Each number is 500 + 50 x the weight over the matrix's rms, rounded and kept within 0 to 999. Layers, rows and columns count from 0. Numbers have three digits each.

# layer 4 MLP up, 3072x768, rms 0.126, rows 2873-3013, columns 480-527
539427433496526455484537393489471553495486508534456420489437527441506518447528434515506443452466486542446488444511457493475482456471497456636537
479456534558472401520481470467476553499513431489501442432606543543593416509560584465534547432451462551522494532485496509434441546441459483499534
560564500482518531553425419437492466536490503440467549402410454461478482485499570448338474562455533509493503451491500490462470526475437456496491
551413547468519503465487463563527475482469499372445582450558539512540457506576387585618590527458472569516499479475492531542502493516540476470516
573506516464469540395477456572591555517446559430472522506437515483481489577602452545481494423565523500434452447494491522523506429538526531531503
506415439552448407489436514525418431518502530569431537479492529455499446471406476549608452524401565549474535478507549507554481562528494485425489
512555489466507434469471423456509520469554540455420554523533530436445432541421451477446470470521480501494522529470510529569578588471433455595412
480453481510515478409444565469493508525499531419430502539550490509456561538480472417455513515489491406537423486495462501557490464529454467524546
507555527428447475472550559496572542571384521451513507619472546623539378499548523474553509632538514583584520489434535439558471451536384535505486
513441482504459564468453549463435568498516464504478468474530560520461399460521366483435527471494467496523460475529489494561553520426428416487456
461483519456345503485543413447472507496571495462414525576532430514483454467434559517559520566518458542537537529515513464520456627524448502583476
462468498485439463490535396479510497455565513570528545553561424503477456477555474559440389492463334450472549560476489517496494503502436581528517
435480553527492472438502517510491446552524524430497602544529553501497505511569468434470543410601501498436578431590491471504571489461621497371433
603529503601491531523531447467481494419509510501475522442571488497416506492461516509483474444468420355442491483484543525465570464443525459515577
490579530476473502544590494529572603560495471458438532470575479499446556434452471485544529542526463516500512473524489454496466490459498452394439
408434427566545448466509561493448475467483576481556465502531507475513478544479425518465549497536524562565404392461440499484488438386525544499579
512431526633528435493480481534480465504444459469452555470519514478542454459500510533474546514513465525436492555431516462412465604514501449503564
518459503585497438584536525461493534494510543519468444523514476551428395505514539566526531563564506543534458482512498509467518462502506545455432
517479453502507521370628484489521483539407519452457529515462542553526442556398411496484534544525511377482419529391440513509496414473484514540405
498515588560502514411525437531561447458488544502499464465566508465507452552573512520558508578528381559494537493404431534513532477376454514568497
528500480434516557485531462450505527592492495511504549475477524495495442471512545438533545440498517417519479605449454470560425463533462506458443
518483415540492401480546495476519449446466566516552466478538401586534458468553475476447529471469411420488450525541555466551490427468546432563516
552561503529546509475471542419500507463474470511538502577571486485433474533632647419483436462521389500497451549511464603500534503414555419430408
525542560582481437586523486497526564385460411453480596574464478406469552618490492519442557464471511415499440491452548495523536471553417514437573
544440543524490370578388484461424538551545423438500479537408588461419420503539475548520574554443480517625497475488581414569576537618503562572523
436488409478457425548554426478484561508592512515529545491479550482475440463484464548498526555485404542493531496610472473502509453532457456555457
469487467588532511579574498451511447580465481576456544416498517504479466468540514518484478447520529461522459495407398482518615465397578419480532
558538424511603482464467492463498476515479550470545447429461524461524491403529517499414583461496511444417501481441462490556520590560585539493543
540517533501513426491512571540418483488581536506350460412462453528486596417492434561511546507437525487609483501503444391544556477485473521453589
497488588511539520455568518591614460523485442541503628596370540433431572512558441478468525459584615503523566465403401505538399540490452555529487
479392546419347413516495544448474526460473460399419541422557446455523544615486436494411524536451466436467524464501510493489426539517513555453458
506574594477542451539436493566590630467451454513438456402524518507577479541515416449554584442545459448645477448439459475481542491524485516505496
503439449488492510602432438574539484617517491416526547517572471542494524528528466477470541420571556592493414496501530501530517533466553572572470
484447490443473521446464524502556552471505439451494479486485545531464529455561530527553528593478587407494579469538466503432467477469492456528540
521460504449447406531419581520541457506518451466572520476511480573432559462497521526449471492533544425570489374540507509536486447352405633526406
468502543489562533519467582544485494466478540460484558552495516520427488489500460548524532430471513482462612456508497491512422511570576545558514
535488523524518487548465541452483535593500458519485464399472379428431473461507518607607512512519486522437614558510523511588506478437553475529534
453491490517529506441538494518536469507493583545431516567496382487440545511540504481488510534547404385525467574519482471583444475449470492547487
495521465575493589567563480472613483421472471552539536540573515592572441493523475398452433474527481469456549453363473592499524534443580522560487
522453454366408514437544524529561535439476527425581517450549513367516469522549498528600503456564513411477541502542526584516470525518477454478532
553553460446517424405502501402485470561468499597542532459562490510483479539501493512441533514497475534461522489480444487493534461542479509514434
425401489507428531460512554511475431480496488442464519517568445525480586418519480498570399481596536510488531488488496484498463466561541418429609
519495510426529529512467524437480540490522475480541417496421514480395547515512468448499495459479494515542478549393501464589545498572450465488498
551510501438520474401493486512571534460510510492490490551486504403427449502504515578432482460386510538500535358537426382530457548516440468548488
522479562468526447366416503503418571565475623467496494495458443475510436640592501566561521414581506552514510375410488449472526529444553487529524
523504583463547496422484520502503481382467469506475449502511581474505499459503574486595512480499475472487421535476376443588561559426579528558628
434452530470476524444482417479497556441463493440485448479555452487493472478551493431497531552517537488492516484569431502465483505434522444523483
568524487482480533486463525544514517408520394476457443430519523588490428582516462533485478480546507409449490442540528559478558543477467526619512
527586525575427446535541550505549450503417536411485497541475490493503507575550526615489532517520460462470593444625426516626409545536476516558412
537544497395482477482620435536542485521551510501555554499547404438648490440602438470511476377530471439503456522556439498472462447414411504545486
492476516485511561542500489582536502464517586397500366447521526565474595510400492512480520469505492494516443418481491530497474467403490514496440
436451423480496505475510493568507496437410455531533505585586390495517538532500494493453453476585507472485496521453430503564478512605557536458492
429456459511437497536443454409521476487445482540510499520519526462500460490543568481385506523533568521547420597479483486551448506505468504461549
585470589486499512460529547431452500488482422520480525501571501412510478617496485456561464440504502502498489470605469492544513553471555430503525
451521532488516494433528453531539486492453415570453518529454471550457524478595472551511566524570486497450421503424495422516556520455529565512463
479585511509471568466378463441476477560538485547390483510499441499618509532498508543477401452429504574452509462526426534509517521554496452504587
524539547492509488460536476480398536533426537509601427456538544456446487481439423376516586459554448517475552493400521451450485492571442493513456
550520566504499421508376594473455518518499447453455508401479573482466469611620441538474454445480548552502478552427555550504475531522527591430421
473523423444452555471387441585493483527485446406481490515472494536422518448536482438473539493512512562454523624516500450409526505488446536492477
536567446542488533525436490548526464442509458584478380534467545507537511458463450500548524535528506452480575491402490497461519541503494450541554
427551512541479509478563472556551494505494469505514484479466515491467497520433581528335463565455512452481462513537500607624500494436476560521479
482524498477497488527401494520603537467578636444459486413551611477498506448446506468536478535580526467491445499515425461481497401500514481522518
486427508569527506522530517493472535430497470409446460583454529526535508517455535603441425424497484493502532436561460521459517571548568452507533
430547445476408540536530564439508525506515499427530467483535541460557555354432502502502598493521502487408460513494539563441531525509342542556532
435396530513458513526421496450451517518453485520567567456511525592531556455432451406512425501431488383480547505536436487493496502430566488432440
472373560365368443572466509516509475461435548535414480515457451580412559496557490483477509553466533564516461510495476519542441466460521569519494
489473499451508475469482577588421567505515513521479448448560543473539534588496498515459480541586499490464435482438511514498470530585480509518516
598513524471514527477529498513503462448469592539446463498469450413419522572458605565555560516525381446500480510558494423575483433535506418538491
496483518508601480532459539475436506533513549504441466507535504438526455509586496519526597577575527565517599503492492405467591463396529576600443
477498463529454542377554520500526568570528407577521466496474446427509446512516485449479505533495502498465501524505517522506450411510495504491433
516445549498423550580545402532543433466498504450480515486545545551461466415511499476550555543532485462536468547535511576510457469507452459455503
552497553532494482517506561457522519459547430512421494440526547491627423513505517507550445413405455579466473465565598509518462494503512501388487
526466532523489557566528474575455407500468448427478461483556540443557501527585542527496462410536452556569473382522565512526500511456491430515521
501552508481465504508509482544482512441450481552469480556494520507538499445562564488516460560438471609549500499485406533577557457460591438487490
505579442533503448462491494462473457539480495475519499391490573467514512397522556455444497478493542445534427530515544538552498499511537535450530
534447554490589529475488557505466566488554539521460488488466472431520545552501489532590616450512554390524528540453441487542491411483398336475558
520421517426486492474500413448413596398554523460543492578434480400504484528596530570320478543461561544498558462568546572510430521529551471508531
412508530526441474462510479447588561465466545460534513454519511527582521514492523447541552536495487483513454452478480346452547500471560491576461
539550506527548483529484417524529507504483557450543514496479450530409442545560499519573459463449567474565535489544522540451461526491477539553506
446531507417506481538363480558545495471459521506440496471484520562470487481473580513424458551511488496431483516551457610503425515506572440507469
452471506485468532433442477527512463539503525452424502652491506496510458471581596553425429462487504542505530530520495458547405470503463554540564
477535474570463490490436536506482492526426555457448552449528516517468476483510502542506519457520460515443538526515581449500388516445471576511502
510519566508462463495497566531493475485552528481474440496467461522441482573482436490472458457430459535539499468454484532545405475428528518462504
446474508530565468479486408476510516541468547474541465474464491549489526480582488580492531535515426483524498521423464486495467398513476433413562
470504482494497393397460419528503443434455522450415475583463560484561480535514510514615452560534440584485519483382489484529477520434556525491560
462551585497451466480517608572515470509435521436527421512492543569521592449556454492528524626443506443529530546503439504535555534424546455442433
525472517504587534493473459435483507521522529540548431501489515513471397513467528409499585436487493475522473540435524456432532420491497504557511
559457547547505460536488505495587475512471480503503411475526444496466453499510481564351435536438572432547544549484460505624481488554397479500504
502419593511426402583643529540468433507537512414530487394498464471495455488505513508521527616522510458445525471481504373494504530464558503399569
579471546503510602444602438487435483457506496452550494589546445396474498465566583501431493465547510422514571427485563475477580469510444467561508
490535475422424411426480462546432507489517491480512496592557457496531539604523413421439507522455476455522487425546561570423440541528469546505553
444443460496431519534441535589459583629501539474461524420448589507534530529509502482500526457521453499507571547551493566493475481494528506455578
485449467521605447542533504395560482535554454552476442473525434477481442530456501461489545491549536528444445522523519510495570501580557514490449
526499514533452417536507543422516410523418435524486507561462534460553471533507400490477550410520446467476477459478501465407480514515381561548474
399488542498493411395506529532497512543411532583367548481418578521573500516485554592522502543609458448580532518495498559529491467621525534527509
553545553570436489421477450470398454526537496645601486490434494479486521513406459481351465463591459547468447500575496502464530585552484563469457
572521554480426561494585478529516518526510523440476522451499479472548472520515553591542529560480530448519446520464488448508493544528556483450475
554504508401462574443457492468486498585482436509450519580523486528533453456455461427496585537479526522503529495529494475585587521526524449489607
499543469540533460534642448487554477539555477398542470513524493506593555520428509532462453484452467502486480414477488527507527595532501404504479
539542442415571466477383445388433538467536454537463503456525490531502478471524510507468597459593553460595514511410604549356570489512472580506501
509464520500529444598533424487534559518537574461457504516527620526501511448371344448421513485520447507541484618448457545517506440445578540527522
511480474472638539519502476511501520464456528526557495461517438522441594440554577504547417424470566523538563543516571488415569515564460366598529
496506472452562487425528476481452533546480497536574477501458450519469492545485517474502467494491526410492392453517481475505503548514504544435521
549495592537472421479449439498379527418593436502412451502566459626534557533533539416491597416439443440604527491486495389505435518470487562515506
493469549534466460612437505503456570441502469548498516419516476540547540599478513570463486511481474476546492478541522575549502527479480483574474
520485488407532431473468422462526455525496451487450477494505510477386443391577436416470408586494531509589482517542472458577592539454469529503515
537445532500425509514459570525501606446512419551580548479509503559504518485458587554463495448485497473474474597513513504534557398524524574506523
340556551548380491580524502499546530482490535518484586511398543481546514494426540516406514572499532532506544450559605464601520390462439543485414
533511458546506550337519560469525450515445563549471559572475503603531437508480485493466447473481516553511475476482490523485551441520469524545554
567602503475556500489404522455564466465497466464480449494487438441520514446408492507458462554536431590383514474522570478470482477540464459503474
527528578561578469380447500479404494536574527494532441403549472492478558497552432452455526566587510517533447577445385564372547544579468508519477
475445484534463418422441470633514503487521473393445500392495547516489516529481479475431514510477597463430552493558486470554540544550497573500450
470494492502529584491467455511510507439533461564510467392451402479508540436550497568540434470465478447484542475393444458584582494479367500461497
501444518564563476486404481557578419545448541624568494509537475509511491490508415450517553588516586545514432491526512517538533474471424463513427
539442517576523486362552455462437542418489480515516532512475467506477541544462481437501440522460468486528475493437486489465451539455553592594554
496501493598503452528543562466503502526543529464561537511439450521474431443531498441451504481487438478497559408518502475556476570584465574529542
521545616533541523444542546457515528509472501502480540506514462421529593491505544490522501394506420560442550464557434433445478471497515449491492
510442474512534491471467442507484524486527484499541451600485474499533531460534473512504447426548484479454473458532517513490550483476447492491463
487627484525472427557554416577569611524428500526476491475543541497372420468492491442503564535602576563537608602519523430511475504497565597557498
576462462518569473533506518451562506489488520514504493511479424396572571507573416473499477629521483527537472532474518570537413454531457504469403
504542569519466579425433544484497471498478532567435563449497516484430483416532599537564486403423492478554503579356511416539597493470561524532479
523395518570433471576510500454491462520484574522498524521482555563500585491439498459454564508551518572505522490458591383504487547524437457478509
508567466464513479437426490466467432442417437439540440411452496561461509486539517469543411483508588514389488478466413457425453525502538501436545
587469483589505548571477454514560501526564525483442534539384536458548469541540545583518430526464482498503464521543522399546455499485586435576554
545525532476551496407438515436458530401460532487407478550511557473521433464517532491511518447535455459466483570523416473479411470471568441475466
545461453515414539533479478472525595518479511419504417565420479430582519458591473521451593483504578509553451436530457434478505614497517521432495
467455534535528472517573494507469525560539535571517497487494500536543498469536507609498514455488513491530435496598513529438369438484440505520473
572538479459530576481494513477451458455498477527554559480547471469498488410538494461422599530529529538521482530553551478528507520458528466488478
504545466570479546545567507502534636511537533544505461454553551507492472431509603479432522553460450489479592462494519477514515534524500499485539
538499454545474449496486512517538492559517546542554456465504487491388554447517554505496530575526555418449432535521492500508477506526497528442420
551588540543542521560441562512424505478414504458477519485517606458490479582535490503450478538557550534472503448585483406519494435648486492498546
491458504524542519577397396531492494483505488442398459526505440454579509465544517433509414537403477533454503530538555515458507518426571507466498
433510516426544496492558476419434518542461410463548570462534545531539492566462478551425587564423440526475516513532472524440452511548478540431443
494488567538534508552541568539428521451453505497391517462486507564490543441478458580579548441510530497529498473480497468526475436493396401466536
541547481466518477506536496569496474467406600488385373361481552516509493583488398529643560422527401497423496456358390530524497444505510579439551
535431497437550507491506489608493576427479608520459490399484456485377441534513554552549572422585427558498561480538406481548523464569547495450503
595498517505411501527561484433540522462549482398490487491560477506541506499499560412612543394552469538370512431458495508451513518522541513573460
516562498579578567524487491483503460526481415508417545476446457551537501487545555477514330394489532552441497559496466483575402480502455497554529
510621512521494504483479509579543470438570499389478429506572532510499596411506404558549529511417549499451424519443509431577465550423419537515508
538594418532527516541467563507546503473497473476560580551494442540537435453536520581497504599466497473491460503488459455420509606449540542514436
493533513465523534430519440455502449404518515518534526557475428467497549543432489601510475472507484499449539621545495498469478559510453533536546
# layer 4 MLP down (transposed), 3072x768, rms 0.0329, rows 2873-3013, columns 480-527
414541498512434520510508466566494534486515513549480461554469451444455564390508419515574452490536472488511527494523426490479532455448480502525465
503440434573528471514604407515443601505426453479468462485479543569500493458470573561498529528487430525477501436490437498516428541498457501462520
511443546495505565561425540576483498481527529515503600448476511450494479499439523469445527520545471576595466519473560596506470567482457520480575
548512474461604530493458456487461530516570562474476441444434507506491487422517473533524476510526489560598468491499529535468468454576580503496513
479510452505478465396550442454533495455474517472517494509456461568474513421502489478389441474471494374483482668497619483618472503525450517553574
477521453515475511449435518511483474499601512559372510520455478441488515410500437618518418515417557547457454568630525527647508648515530459501503
434539441467463615452521498508561456446427490493490533496617555540468509471512570529572582436502560439536509432457395427442500511526470453515407
455498550555478467472455515460498460494509594457468540467489514425538423510562551432475475518492412508533482555483460491504517489471505502509498
509523434481453557538467401463462495457470503496493548524546496516611511490555592481478428529496435549575454585468519435435469519490519500570400
573456545471477529457576452540531455419458540521552480433503530559605445437470379527612548433534505529487451479492510422430499492449449521517511
599528513557585526531460470562556476463490611522512516499565496533531491500478508480519507461529621486450555469568504528436509468497494501505514
513501518461595502450521482597514474468439531575503436497525509479535481434469496483459503389580468445538504546504506466544488493480432506484476
521505568481462465510512555489462456502418468462455502499526508554502525481499460525424474558491489521461487480506460531547492428427453485399454
646467584536484515529423419498555483506417457441500483524467442459545477431600511512555467473459527506542499537452532470523449458535535557580519
455540479511524496478559544487501522549379505514442531554490495519540473474442500485544579491425481552555554598502416515514629526533506478592562
433529462407533516512441490463448570447540582483429463482528507504487504526450461478488429464529550532472495455551496441563546492557520537525481
474541552385469479507490477417512465478558477497455455448531413456569483553504491492499502486496587421561485470413434469539497507600487479437434
483403513572561463522530511482431492506460483401537455507497422482454502461592393445568555517554503476614553465548480571481500496461563470467456
568585428513645525433522501523453457476470549456489441427496554545501511480465472492504547497559593526528487468557439512508505449548443518452443
511469504524538399522431411528492411494524536511568450555424480554419568550556483489457479425453462455582338471542598436489526600564437455601471
531535517479523561481470398450541429491530472517498424610483540486533529433467449573551566553515443458531504458493501410454461557520492446390457
460528502517470477475513421477461480569567595575501430523509531469461524587485518450549527543456541509435481487484453446394526461565439519540533
499513499503504499474499515522634509459478466541430589511490515586463560512404496527513547499497486588543465535543601516471496508496528478476521
461548499430524472519553504436474504596514564546505526489443386550489495447593500454528545519463473477430576449452443512428527546505455458424500
579472528469486441492480537451415483482479470517505454524530476491477400472447476487479484645556538512628512471526539524605503452492462489485483
461511445526541525561558471555469565471529520545519485506588511473508460485452480513517447512499541553550506542424553532582459434485477448493557
373527539586470586496579535441467521492411521443541489383569472417414441538485560476468511491472508462571463516593511480552492533499497444521487
441461468554449582484547500425415486511436515482484409576470495562519409409515504445556567541546511438500519488540482513566436464524542398543518
577532530542504522404516489431480491497504499511385508402416437468589470468524482535562558544522434484488470468498465487526529481483499495539481
450515451418575464574604460543510433584503477615477430447488596449558480481457532443544445469508532478545490474403514395483390545534530501577466
471486510490523481478517481540549589443600448507422522495595426522569475561529544480461544499523490549521441471508573494523619539410548500531514
548534488499548430563504527467462476475499447443495478468500529504490452492535446504522554569504488499614498506452566397477528479540459485454499
493470546522541525430418547450537467416570518519507460490466517497537563505534533472551517506595528611525444473514498511479534459457567593442545
390543535493499491577508457421541527543423540518538585467428454477502466447527444483555419526500504485572384471482523467517498541544506473524563
511589476440446413501425435438536521477501498454523464498519508563569461525539440505480523503437487541477553479586514558497439479503495555503482
518506541463525461550431466533420465447477527493433505458584510510502560450506374534507420559544480514507467568442444579507354523532480492511538
452507414427517512469470491519454547568455489596459542480611452414507450486610528524517498492519509497543470535460555557412560549432559494499456
505485523482457606440473489501518512543483447501516459474520467552594478489472504486594480521488523479595561489562500559477489502463522429553509
467577429534495519585478521409483494471510501558462507443493522504518467539491525453495524503559508496504574431500447552541535576485580498615484
485564527529571476614482464503483435611441559510475502488492543533539518486464546523467469525427455440437467534454509490479475505490454461475447
424490465513504442489459452356352467553470506537347456455565500498534469490443507530471462481544536508463513509498471529493461448494434503488496
404478487516512562551486483534466393419536582466513467502415467486539476469535546549518516513505467527550449560402467521443424612526502464515548
455505540408447452574513480477519573483518449550541431444463526588508520579524479496449441456476551577411571594497541578525499407575455490506483
470554446474527477494471517501523487493534493587571432494416428460467494463492387541509497501456501524524503460482475518598520559509544528555423
503468519506490502551460502460382454593554575560482529505395563478469512540455504489476453525581506442462486528434508364492518553484453540513510
508482522463433493564576497453383438416496395562402542525440426485535495482536453469561438483456558515447426535489528478481520505504516542517493
469572563552512500530475553544435555492435551465466509444472517503573520539595404485500500510443523446507525486517485463424509471446481405537478
543416473502510475464596445455509566521444445495498494512406483482474508479449494416549555475585485563519586441509417529579543517460475408549490
528537493553471457567472486450467383458459569492556516489482417538455427590596526440465494481507485469481534508479541514493546458492591547553541
467544399462480544522575486507581540474495505543491494492545509463501537561472497437590535536495520467572558475480563432555486548443528548512572
411542509525517430427529612632434478520478530459467464434532477555531587516452500525544570461546475520548494421480454445588499454400451505537496
454473525503526487470396400402529493423435392537473410507550372479580462428519442498475393524473416516480510496558457558456480493584574593586481
394466594579544510493526470406440561558430453462435491453501420475563492517523556423493485608482602493499571491479609538427536532572450409475532
470618508493534488502585511491521479520510548454559469440526499531411470552564452509507448504526514425503473495429503513492502579467484405567523
420328493531428368487482489485395545480545442523490524522470530473445443589494496464494511548465468479435495537449477526481491527539448518561466
444568550483547449512482534442479503505504570483463510515572550511498495563415510441434535486469558451562509534510509545423526465434511471509433
509461586499526613456512527551458535460404572494539535410428544506471563388559396513581583364561601455457619395470417413532449425565356507448622
520409532549483535430502562521503549379509483535494473468442440526577500446428495511538527511516489564460495484509443539566534530467500477541499
466527572403376538405486376462428452498432544515439427473484544482452518428503376566469474530498493498512531538422520517564584533455484424535448
479423524491460397458533477495471682433532501506500512628432508527504470589466522493508623493463585504485519437511671536588528487627527416520363
498516478527585476518482510512473503525457555482481433533527437499517436445524558575433478548451477503487465552526512532619451468523403512509573
504495486516470507571624488533517555524535463539433473473519521429570488478491585383553410582538442499500513525460456411564455495438553603398463
563516556439543387500567474556541504543545425433487541471458493447459500498483505509487494530504555513458577510561458385457569520479564448504464
472491494543488507426534446554454563473504447415500547493530435435476463464480504462462466541485573496437503513566439420573525432494486521591537
406577461488558447464547535503557503489487493349488543592472474544536578538498511519539429501430578511564517542392462567431561510407514564429511
575410533493475455522505551607506537439546480498506475521431550480500443537487465658514446544543494510450462435490528470480537344541486473443502
491545564442508555493456453531559506471525603499499546407422514448551543533399508451470520547523437534556500556465412463506515429415433489382450
539535525453441462497581553541517507498465506570551459470560521497517515522564490544529463493513435519546532487400567513439525478451434544502542
550481542414532510503490471512460449502435554456490414428493506432558594455537466453502518528540438522490454507555550498463422418498609522551521
553523477520460541478561488540475559525519478514479550509551442552546593482445517445493588564491459551462485519473451505509474446466518456521499
471511505508485494485588494455481511441467418470462519359487452491480537495560543560564570525512573534531598480602584477360564409537393456500516
526538479507526416493546428464530489637618420567458486557502561491529501495535481390519459437464499481490487451494607548481532429565480543351451
521517420584450547447490497452581408451483441469468466484508516462438522531448515525481554543465441453529529517523496528576554501434487458538537
466555502449417447472399549479471607474459479547550534553397473458430487497537508450530485526467479526534393558466444513449400574553484525470505
446562480514427527491480502478487476501471535475472485481512583534428452469571550416507363520526581420604518480560481528518453552525491490497507
480419449449527505509552477528389570495453427532441556492593475518504530472507536554436442526523539468513594547434458507522520498495533507522532
376527484495438420467622390513469491503506559438527538509450493454498545466551489519412559494484539466504547478433487493375521402571487431523485
494481641482491503469503535535507512487436531450564520494424488450500417576488479407479453495449532479517446592476482514447578495464456445461473
462499529377491474428419501481403475443524466541481505587402543505495422445442524422528505521515549555473498498539492491568552535490531512384452
460469468429500506592546414523517499448469551423517509475471590490538502452507523599357537486475507352480446549493516497592467499456468479507475
496566514424566522576564551568498451640465506416493519570436493429516494478487520526454547516482470612450518482436485569504489502535592598478559
443551499548502427521389546490528529482476500454436512493486542488379474528510514533528532489493433463480528458516476569519437502493483581492486
494470549460546468542548575394520619502490506486445601585571527475436432438587562441579519580532498506562458488399471551505498431518473537507537
502564508586491494476538499577467552549525503479544518491568444523429503441545480454438517415412560550500485465560483523535492467526506438521539
445441465472498446546564440505571535450460536589473526548376452515546508598454506469540613495507439533498523478568531471517505562507508563437471
555466516576520601519514487511473494480533465544535493523500567469571454521500483471457454476469515428538583387434537564590444463570532509444495
519521535500489391525569516490473556560566472476456540487444537494487584453556430540501585556514500433556475416421489484570568534495562542453571
522431440437527643493528437530523404569501576421447495481471492586448519546509470523499439504583546502507460545409575527440511548506530455566433
453505467586410494366506532576491514495515479426520448402550586565499466511480489440614559490508367399490449556575396557511532446600494410607418
524485521527433543553576466422486497471487386535508535505546506604499531537528497504554539414559433445437500405510548501527429396541482594486466
578490515471544487462554461495531483505565440550436434525499408525533599532559512443433447478530637514532514445544521532511446516581475410510458
561408537458523551519568489543502501509554504541569561496528483493561525544484527432480571488577396468531443466489604543531485520460607474469465
482507528451516426634584426490549511455496515459462496553526575516505511426458579519470458454568550452520514506480461614459482433486497472451516
540516521405539612466508438503594554429455559470465521457536456524470509554513421566538498474506590556506490441443433467494526569507491522477445
429473634500495409472519577490571571488486581534416460488456527475503410467472501520465496554506453535489459485541489476515437513602503546469503
637488500430522404572592499442491453554546538561581484514483549527497416381474581453561484508425481469460483486457577621495432473539548406504459
470582476470529430445435531477447532439529509508486487516460480544493475503552581547523575475347436539480518573518415465488480478467558535494496
482507527528523471573424491439447539565492477545597491510371476485366497405527520481518426527448524462509539460445503562575470561487473545482458
468562462324476549468544477491469504469495452537512486508544542459571501428463355492581449550568468503406423549574424426417461625532487425472503
552597484593490586470463504566467521610406534469501544468468511542554481444494445566502539497506567534509518568509583545515484499424537445597434
500527474466573522487550565547506486482446568474475388449484461441487422538461491480426556466373535501564530539502486481523565371510451488535429
506514434517479510501510488541531478592549482643525449516467579530454559469474522497510478491525599509565463506582534567556543477480472624425423
427373517384505504452457510514555488453456460466401464516513489495466490470566604484479472509480598487508540524495478462472609519518485495410476
539502438510531566443523551638404509577482455589461454463595551424457478512452486485510507477499484468502544495449475448543506538546417463492445
550457548482613437397530544499421573497594512472481457425401433489474554539523522445506449476487508567483522449558602569424497454507434504555547
436473455417475442604591400507447509426559633490506548526520416410487501580398460474450486435642466528501539591495559468519588526428584504480466
557428488505485511493520421461561558452455514435580498514383468462619444427548514495590511451452442524518541567449538512520477546517444617482495
521585492434482520499481558539516520477513402532507512526472552535437544592457484634542515607470469561600441488530483512465447430566408450513472
454550576550552481510467453571410464498551482537493539448450521431517479429523568565450488484526543441488576439454514518522533418555485559462453
487486530479463453583595498459554503531565523392452457516508484494460486456505496503476457468466536500551617380465514436384480507529525556494467
599519441452504481514514615571501501511494557548500417462568540500514424581445460497504460554541426457499506549402504378488591454466566514504532
499479491377427567442514608505464486460443478486654411482500528478437489563541520530478579487477482476528446536501542518474505481484627577551535
443459473627474552470508469559537472529467573497543462521479596499442496481512466472545502483556481530582476661490473487376504477450540536558478
542590480522518498555489470480600527516474427672532436514475453453479515506506496515485548490437483478449442549447562557497489506438388425433579
532441446602549515497480564494623462418489507496480547393541403459569469476487466494535469473512480515443497508444528541442439511520517555497482
537565460508508528385634497468528540601396485566460450486481560567492562446476518541487505497505620415498432475523566424503486443594539526544611
468442464472490561488438573476550596612500578516502510478484509469436558480470582477540529496497519383562435569488529512558543526564469578402447
549525455517400545531532539507532482508524493565498545474485432455425386517608417457582463570609501505498465448485602454462467526545514503471516
405486427538404443534481546517492522481590474544500538586487496522433512516535518494544516471513573494557447541516445626474509496531510386527508
450493461446527574466455527541563498579518532459503489596546460485519535564519544425454520438527537442514509516428458501445503442448485518584497
476574554508411577529474521460482510585584525541482481485523492480423532445526489566559511468513462498549513561480478499495515466451546597454415
564452516447442492521480547413475512542513541568452503481519528426451489488499449556531537495462522547479436494497513587507488513501537510550492
498592571440564523448565486395499559539499460536512474557539503535519582522557542540489572521435539433472379513460479494481527439516616456529480
582482552482612530550519517491510488505442476558468461535447541418579510494503436488550567455445418488535415518463509527539544534579433451450552
501496474513526549498555488554469535437493401404517443538462533510477516503494463435514522578553556518515529479528547421545515492532473567489486
507528546475374578534507479495462480425426496497563456525468465459549513416480511573552473571447435548493512426436491485473493468500554516532454
488510494552547442501543483518516526486559499483513507445525486503557493594533497488364439454472444487486547463535432539570597443505476581439502
569536426535529460473531524426538506501444476502510489520500441491541405492531462528404479541564454487517468491471465521554500508467456419529585
525554445399532553547520472531529443527503406575517404493468527536530499422483466464480445491546533503473534484474544472558464497564495558503447
564477455454464420505461485540513508472548458530518448491446442498453559562497468433523406488460470518562527526508459481537546497459492481589496
564486430513514382474507453487463547547517526611522462495483546570609520508477603479529500478497596471509535524530442549472504447564566501509439
431463393433448579430561522474514548503486504489438451526561437491448613549532495463447522585571569425477498594494519473532519599494557516536542
476443499545535489522441509565558467535505521417546450524463428419470459423484437434489452484446442431545537470486453420480514469506522485473586
497420553485539452481507580444476506445512491536413391486513456510491579517527514570459503430528525599506548482557534477519392454534441511567522
572465477380467498524410393404481361418451476480489532361491654514524507513412401488761589417439484421466537449390533445478509420474479509428535
520534459490486566485501474430441523562575468580515524410537523581495488476542448531427533528496496549556456464457491545567528504485535651406441
551543542406437547454439476541536593531551521489529603451567497492393451519599523516487516446441398353491616452603535506525530561502627437511433
457569477437571461500570538520522531511583465504398498539570537489526547468507622517444441465491532488497545491519499474457473548508412509530472
562520581566516481634501508436419540543521458456459550462522404452450524499416444507451553470544494486572489520533461514536405504455530551502529
421459558456632482514540452429539480497419471494501464462468579411607509442504612517563548512504556535592488487491519593450480468539498483434544
496531506491526491463560391501551476491574561510566559545446547513565543496500475465585370522465440512479426525457530536474491415515483479470429